Part of a small language model's weights: width 512, 30.7M parameters.
Each number is 50 + 10 x the weight over the matrix's rms, rounded and kept within 0 to 99. Layers, rows and columns count from 0.

# layer 3 MLP up, 1344x512, rms 0.0939, rows 437-453, columns 128-191
37 71 52 37 37 57 42 53 40 35 43 50 58 58 40 45 55 51 51 58 48 47 45 56 50 49 62 42 52 56 54 38 55 70 37 52 60 59 46 51 33 43 58 43 58 66 70 47 66 40 55 47 59 35 57 55 30 44 57 47 51 55 65 55
52 43 39 44 60 51 48 40 50 40 51 26 46 50 68 49 39 51 53 46 57 49 58 39 40 50 54 40 55 58 33 33 51 59 52 48 69 35 43 63 64 46 42 36 34 48 32 45 45 44 65 50 74 62 58 47 63 50 51 42 57 33 49 54
55 42 42 62 32 62 50 41 59 52 44 45 41 35 52 32 50 57 56 57 36 62 51 56 38 46 41 56 44 48 45 59 37 52 31 56 72 59 34 54 44 36 43 52 55 41 49 55 35 39 43 38 45 52 65 80 40 45 61 51 62 48 38 39
48 37 70 51 49 51 52 49 57 48 41 57 56 46 49 55 47 63 43 56 41 54 48 38 52 31 38 46 52 44 73 65 34 47 42 53 65 57 51 55 48 40 45 53 39 48 64 41 49 63 53 45 55 51 52 49 64 30 41 41 57 61 73 42
37 36 67 57 54 47 64 35 46 44 56 47 41 47 44 68 42 63 52 55 48 59 64 56 39 65 55 49 64 21 54 52 62 31 41 39 36 61 55 52 61 47 57 31 32 28 59 42 47 53 56 63 50 48 56 47 36 57 50 40 35 52 51 62
47 66 57 47 51 62 50 57 39 58 54 43 59 56 36 57 51 46 62 36 46 66 73 39 34 50 52 49 61 65 50 60 46 49 57 41 28 39 50 61 37 52 34 56 45 48 57 66 57 35 49 39 28 39 64 39 46 66 45 58 44 62 36 45
42 51 46 51 51 49 66 63 40 47 45 51 65 48 55 49 66 51 49 57 63 52 36 41 63 36 47 46 56 51 63 47 60 53 28 62 52 55 42 52 69 64 74 52 60 59 41 69 41 27 43 65 45 59 66 54 62 54 41 55 39 49 63 49
55 51 45 33 60 59 64 25 57 58 54 48 54 59 51 61 39 64 64 26 45 40 39 35 53 54 51 44 40 39 48 43 49 37 53 45 46 50 38 45 35 47 48 40 58 68 57 56 46 54 55 55 45 60 57 51 52 52 46 60 51 49 50 71
45 54 36 49 56 51 43 52 60 42 63 49 50 52 64 58 55 74 64 62 49 41 58 47 64 75 47 41 47 44 55 62 44 48 38 61 58 50 50 49 46 40 50 51 43 36 55 52 44 66 51 29 54 41 41 41 41 40 62 48 40 61 56 50
47 57 48 56 37 52 50 36 51 53 50 27 54 63 44 37 52 43 70 42 47 37 47 34 45 49 49 70 51 69 45 69 61 37 55 42 53 58 47 40 44 37 41 65 43 59 56 54 30 46 37 57 51 44 42 45 58 61 47 60 37 67 41 49
46 46 53 39 50 54 33 45 32 47 38 59 33 61 57 66 34 52 61 55 65 64 42 56 40 40 58 37 48 79 55 50 42 48 37 62 67 54 35 48 64 36 54 50 32 52 49 47 39 37 37 56 45 44 55 37 52 35 63 50 49 55 48 49
39 62 46 50 58 54 32 39 60 48 51 55 46 47 34 51 38 60 40 63 44 39 42 41 56 50 57 46 48 36 62 68 46 36 35 54 58 53 47 34 48 55 47 41 77 61 58 48 72 59 45 50 62 44 49 43 59 36 42 71 58 42 55 51
47 43 50 66 40 41 60 29 38 41 55 53 58 42 53 57 69 50 47 46 52 42 61 39 56 44 54 62 49 57 40 41 36 48 51 41 58 46 43 51 47 52 46 63 52 39 43 63 40 66 39 42 46 37 70 36 54 36 67 46 40 53 33 42
48 55 45 53 63 57 35 30 61 37 37 44 66 51 48 63 48 44 50 48 53 44 57 57 64 50 46 55 57 44 58 44 55 59 61 54 52 37 62 58 65 45 64 55 57 38 40 52 45 44 56 58 67 55 42 51 48 50 48 48 41 43 38 64
60 44 52 46 50 43 48 46 50 56 56 70 70 44 34 49 47 53 47 51 48 67 54 45 53 55 52 57 59 48 56 58 52 62 40 34 53 37 50 50 53 41 54 42 53 61 45 49 46 51 44 59 53 40 41 72 61 48 64 65 38 45 46 41
55 50 48 46 31 39 51 41 64 31 53 40 36 53 39 56 56 68 50 49 43 59 49 44 44 37 59 36 58 49 42 52 71 45 50 35 38 60 67 46 55 45 49 54 48 42 44 54 48 43 46 43 69 45 56 46 61 40 67 45 37 58 53 52
70 51 37 58 63 50 46 44 79 71 31 49 53 56 49 52 49 43 40 35 47 47 42 40 36 46 44 51 62 57 26 48 62 49 51 28 32 67 47 56 44 50 61 51 40 59 40 45 54 55 38 55 40 44 43 66 52 51 55 55 70 48 72 37
# layer 3 MLP down (transposed), 1344x512, rms 0.0885, rows 437-453, columns 128-191
52 32 34 47 49 60 39 51 47 51 41 40 55 52 42 53 42 39 43 34 59 52 47 41 65 49 38 49 42 54 53 61 51 45 58 49 55 67 52 55 60 37 26 53 65 51 52 49 44 53 51 48 53 48 52 71 67 31 38 55 35 46 51 50
47 34 52 41 14 43 35 56 52 45 46 34 45 74 54 47 33 63 47 53 57 62 43 42 41 55 39 63 36 42 47 47 22 46 47 48 52 34 50 36 61 48 50 34 52 64 64 51 70 60 56 47 52 43 48 11 57 46 57 58 45 46 49 54
47 60 51 54 46 63 37 61 44 70 56 48 23 31 49 63 62 40 52 65 45 61 38 63 51 43 51 47 34 53 56 40 41 59 46 53 50 62 61 36 43 53 58 44 51 56 44 22 65 47 53 42 62 57 41 62 41 38 50 52 49 35 42 73
64 45 63 50 31 70 62 44 45 64 52 60 54 74 53 43 40 47 45 54 41 65 61 39 48 66 47 39 49 53 41 46 55 17 57 42 47 62 46 75 38 49 61 72 44 52 46 36 59 65 51 43 45 45 56 65 74 52 61 58 46 72 55 47
64 47 53 37 53 42 40 48 31 43 51 44 54 51 41 66 44 45 50 54 50 53 44 50 53 33 44 47 30 54 64 53 54 58 46 51 53 43 43 71 76 42 55 59 58 38 53 47 49 48 46 35 52 48 45 55 53 36 41 48 60 49 55 32
81 40 58 60 57 62 38 62 36 52 53 45 70 58 45 53 37 58 46 46 66 59 40 57 49 44 58 53 51 41 51 74 37 65 43 51 57 53 58 45 57 63 49 55 28 45 41 47 60 39 69 42 57 29 50 48 29 47 51 50 40 44 44 56
59 25 54 49 65 42 51 51 47 57 47 43 37 46 47 49 53 55 47 49 51 74 65 71 54 41 60 58 51 38 47 56 44 48 47 58 53 52 60 52 37 52 60 62 55 72 54 32 48 54 48 37 54 54 60 61 43 38 41 51 58 49 50 54
57 58 44 40 41 60 54 32 51 52 46 42 44 65 44 41 30 68 68 50 41 56 44 46 60 36 67 47 48 47 49 43 48 40 53 51 70 39 19 51 60 46 41 66 50 49 45 48 48 50 46 50 44 49 30 51 62 62 44 61 55 32 26 41
56 54 61 52 54 41 57 64 48 52 50 58 67 44 50 61 49 54 51 47 52 57 49 64 58 48 57 60 34 34 26 57 45 53 52 51 53 22 48 55 49 64 52 54 43 52 63 43 39 26 55 56 40 41 51 44 34 48 33 50 49 41 14 54
56 38 55 31 33 46 50 40 55 50 51 59 61 41 39 52 58 55 54 49 40 55 38 61 28 51 56 40 37 26 47 50 44 58 59 68 61 56 52 64 33 62 61 61 51 50 58 40 47 51 67 32 63 52 63 67 51 54 63 55 46 50 37 41
63 58 53 56 41 64 55 69 54 32 43 39 42 63 57 59 56 47 47 50 41 41 38 59 54 60 53 56 56 43 61 42 42 37 39 64 41 61 39 58 43 74 55 58 50 43 41 49 42 60 57 44 47 60 56 53 39 46 14 39 56 29 63 62
60 48 38 61 43 83 37 57 52 47 52 58 40 61 52 49 60 48 53 42 56 45 47 54 36 63 67 59 33 49 50 39 51 49 68 68 53 17 44 36 49 58 53 55 38 67 45 50 47 59 62 50 51 54 40 43 49 59 66 49 57 53 62 49
49 43 43 60 50 60 45 65 52 61 40 45 30 52 64 43 34 64 52 46 45 61 82 47 41 56 41 42 36 59 56 54 52 60 22 41 62 52 61 37 51 45 54 25 52 66 56 51 54 44 48 47 37 45 44 56 53 47 34 53 45 59 64 60
43 50 59 53 66 53 51 54 63 48 52 49 45 42 56 53 41 67 57 28 61 48 54 57 60 59 50 33 60 46 59 48 57 52 55 57 42 47 42 47 65 20 47 38 56 50 51 37 43 51 65 51 51 48 37 60 57 48 47 42 53 35 50 51
57 47 66 65 40 55 55 39 56 47 63 61 35 72 44 61 60 57 25 47 54 54 48 46 48 40 44 72 42 60 41 68 64 57 48 54 42 53 34 59 34 51 53 57 61 37 45 45 29 41 51 49 50 46 59 47 56 40 39 67 53 70 47 38
54 51 55 50 57 62 49 44 41 60 57 52 50 42 73 48 45 66 75 56 50 44 59 57 43 57 46 51 44 51 79 46 49 52 45 49 69 42 49 42 50 48 45 44 60 44 65 70 44 47 56 60 56 69 40 55 45 54 37 45 45 39 28 54
52 57 56 50 57 52 41 47 65 39 55 50 60 40 54 42 54 44 55 67 55 56 42 59 52 46 68 53 44 50 46 54 49 40 33 36 45 51 47 68 50 67 57 64 60 44 58 51 52 46 58 57 47 53 43 64 47 41 57 38 49 37 51 22
# layer 3 MLP gate, 1344x512, rms 0.0939, rows 438-454, columns 128-191
35 57 44 64 49 55 61 65 35 41 60 72 63 47 58 59 66 38 37 62 52 48 54 56 50 82 41 41 54 40 42 52 44 52 51 46 26 49 46 33 52 28 51 48 61 37 59 60 41 42 63 59 58 53 55 55 47 59 53 27 41 67 58 51
54 50 62 64 47 38 46 46 48 56 54 50 31 49 59 41 46 72 62 53 54 47 75 59 65 47 60 32 48 44 51 45 37 37 37 55 50 51 55 48 44 60 50 40 45 58 72 63 52 30 61 40 41 41 56 35 51 45 51 41 45 73 29 48
56 49 37 45 39 39 50 38 45 57 68 48 51 64 54 50 43 52 47 57 52 50 46 52 50 63 40 59 64 35 67 44 49 48 47 55 58 28 32 44 50 50 55 43 43 54 45 56 46 59 50 58 56 37 60 53 50 26 45 33 44 37 67 32
56 56 42 53 61 50 57 30 50 60 79 39 47 60 41 49 57 39 56 36 53 58 51 55 54 64 59 55 46 42 49 42 58 41 36 37 37 62 56 55 48 34 66 59 55 41 49 63 66 47 38 41 67 37 48 57 46 50 43 63 49 50 64 40
42 56 50 38 66 64 44 60 47 38 47 61 40 59 57 65 60 50 55 44 62 53 53 37 48 72 45 50 51 55 48 43 58 41 48 42 39 27 57 55 38 53 42 31 53 44 54 37 43 43 48 39 40 50 50 44 54 67 40 40 52 55 35 52
52 51 40 78 60 56 51 54 58 54 46 66 28 39 30 64 56 54 30 55 40 44 50 66 62 64 38 46 58 42 53 44 54 46 34 53 59 54 65 40 35 52 53 73 59 49 56 50 51 54 27 60 64 55 66 42 49 57 46 54 50 33 35 53
47 51 49 55 47 52 39 55 60 49 31 65 48 46 61 44 65 45 51 57 57 66 63 57 60 51 54 46 53 57 39 25 59 47 38 60 40 45 55 51 49 65 54 62 44 25 39 39 68 47 50 54 61 51 31 51 51 53 70 62 47 45 60 66
55 58 58 63 34 60 60 51 45 56 55 47 47 70 40 56 24 63 58 55 37 25 49 62 66 32 67 64 60 56 56 43 52 55 55 53 69 67 56 47 52 39 53 40 49 56 38 38 36 41 47 53 44 67 48 57 48 35 54 62 37 55 43 59
41 48 46 67 61 63 53 26 53 46 59 30 49 40 57 44 54 55 37 55 62 49 55 27 49 36 44 53 44 58 38 38 61 50 44 41 62 50 60 46 65 53 51 78 55 45 46 39 57 50 57 37 34 47 59 54 43 73 57 58 50 60 68 63
53 53 48 51 41 56 47 60 39 48 53 41 44 59 35 66 65 46 60 47 54 55 52 48 41 53 39 53 45 67 49 50 44 60 58 55 54 46 59 59 56 45 40 37 37 57 48 75 31 52 61 79 42 60 54 35 55 43 59 52 52 58 27 37
53 57 47 43 38 43 54 50 43 47 32 66 56 56 49 37 39 50 53 56 54 46 46 43 51 50 58 46 51 15 46 56 57 68 49 30 44 64 52 54 36 47 31 68 52 64 45 54 55 47 53 43 45 54 53 49 55 47 45 43 53 48 51 53
51 56 39 53 40 34 44 47 44 56 66 39 60 44 45 58 71 41 62 59 52 34 36 43 64 37 64 61 60 60 52 39 49 36 92 45 30 47 45 70 61 58 54 58 60 25 63 53 43 58 48 46 66 60 47 58 55 41 42 47 49 52 42 38
59 61 56 49 49 42 40 63 54 54 38 68 35 49 56 49 55 51 51 51 34 64 59 46 50 53 36 44 40 59 68 47 56 47 33 49 37 66 40 52 35 54 44 49 54 52 56 38 48 43 58 62 37 59 56 42 65 32 58 39 59 74 42 51
37 41 32 49 43 45 43 31 64 70 50 59 49 37 60 56 56 35 44 43 45 62 58 42 49 51 46 51 50 38 54 67 60 60 43 37 34 56 54 56 52 46 62 53 52 71 54 42 41 46 37 53 56 69 49 58 63 52 46 54 38 48 51 59
39 53 47 48 50 60 59 28 42 41 57 38 41 61 37 38 46 67 47 50 57 47 50 50 43 51 68 47 47 50 62 77 42 48 52 51 54 39 60 48 40 61 40 52 38 42 66 48 52 62 35 54 67 62 50 51 29 30 45 59 42 50 50 49
46 50 53 42 67 48 40 45 50 56 43 42 50 66 61 60 56 36 48 64 55 51 46 43 54 34 51 66 49 49 38 60 29 49 63 46 63 50 20 65 54 63 58 60 68 75 61 54 67 46 51 66 52 41 45 35 35 48 53 47 53 63 55 47
44 42 58 41 59 61 46 66 42 51 52 52 60 53 45 37 47 46 41 48 47 68 69 43 36 61 58 48 54 48 37 19 49 55 49 58 54 56 49 37 51 47 33 41 47 44 47 45 62 39 55 42 63 79 49 44 44 71 40 53 38 41 52 41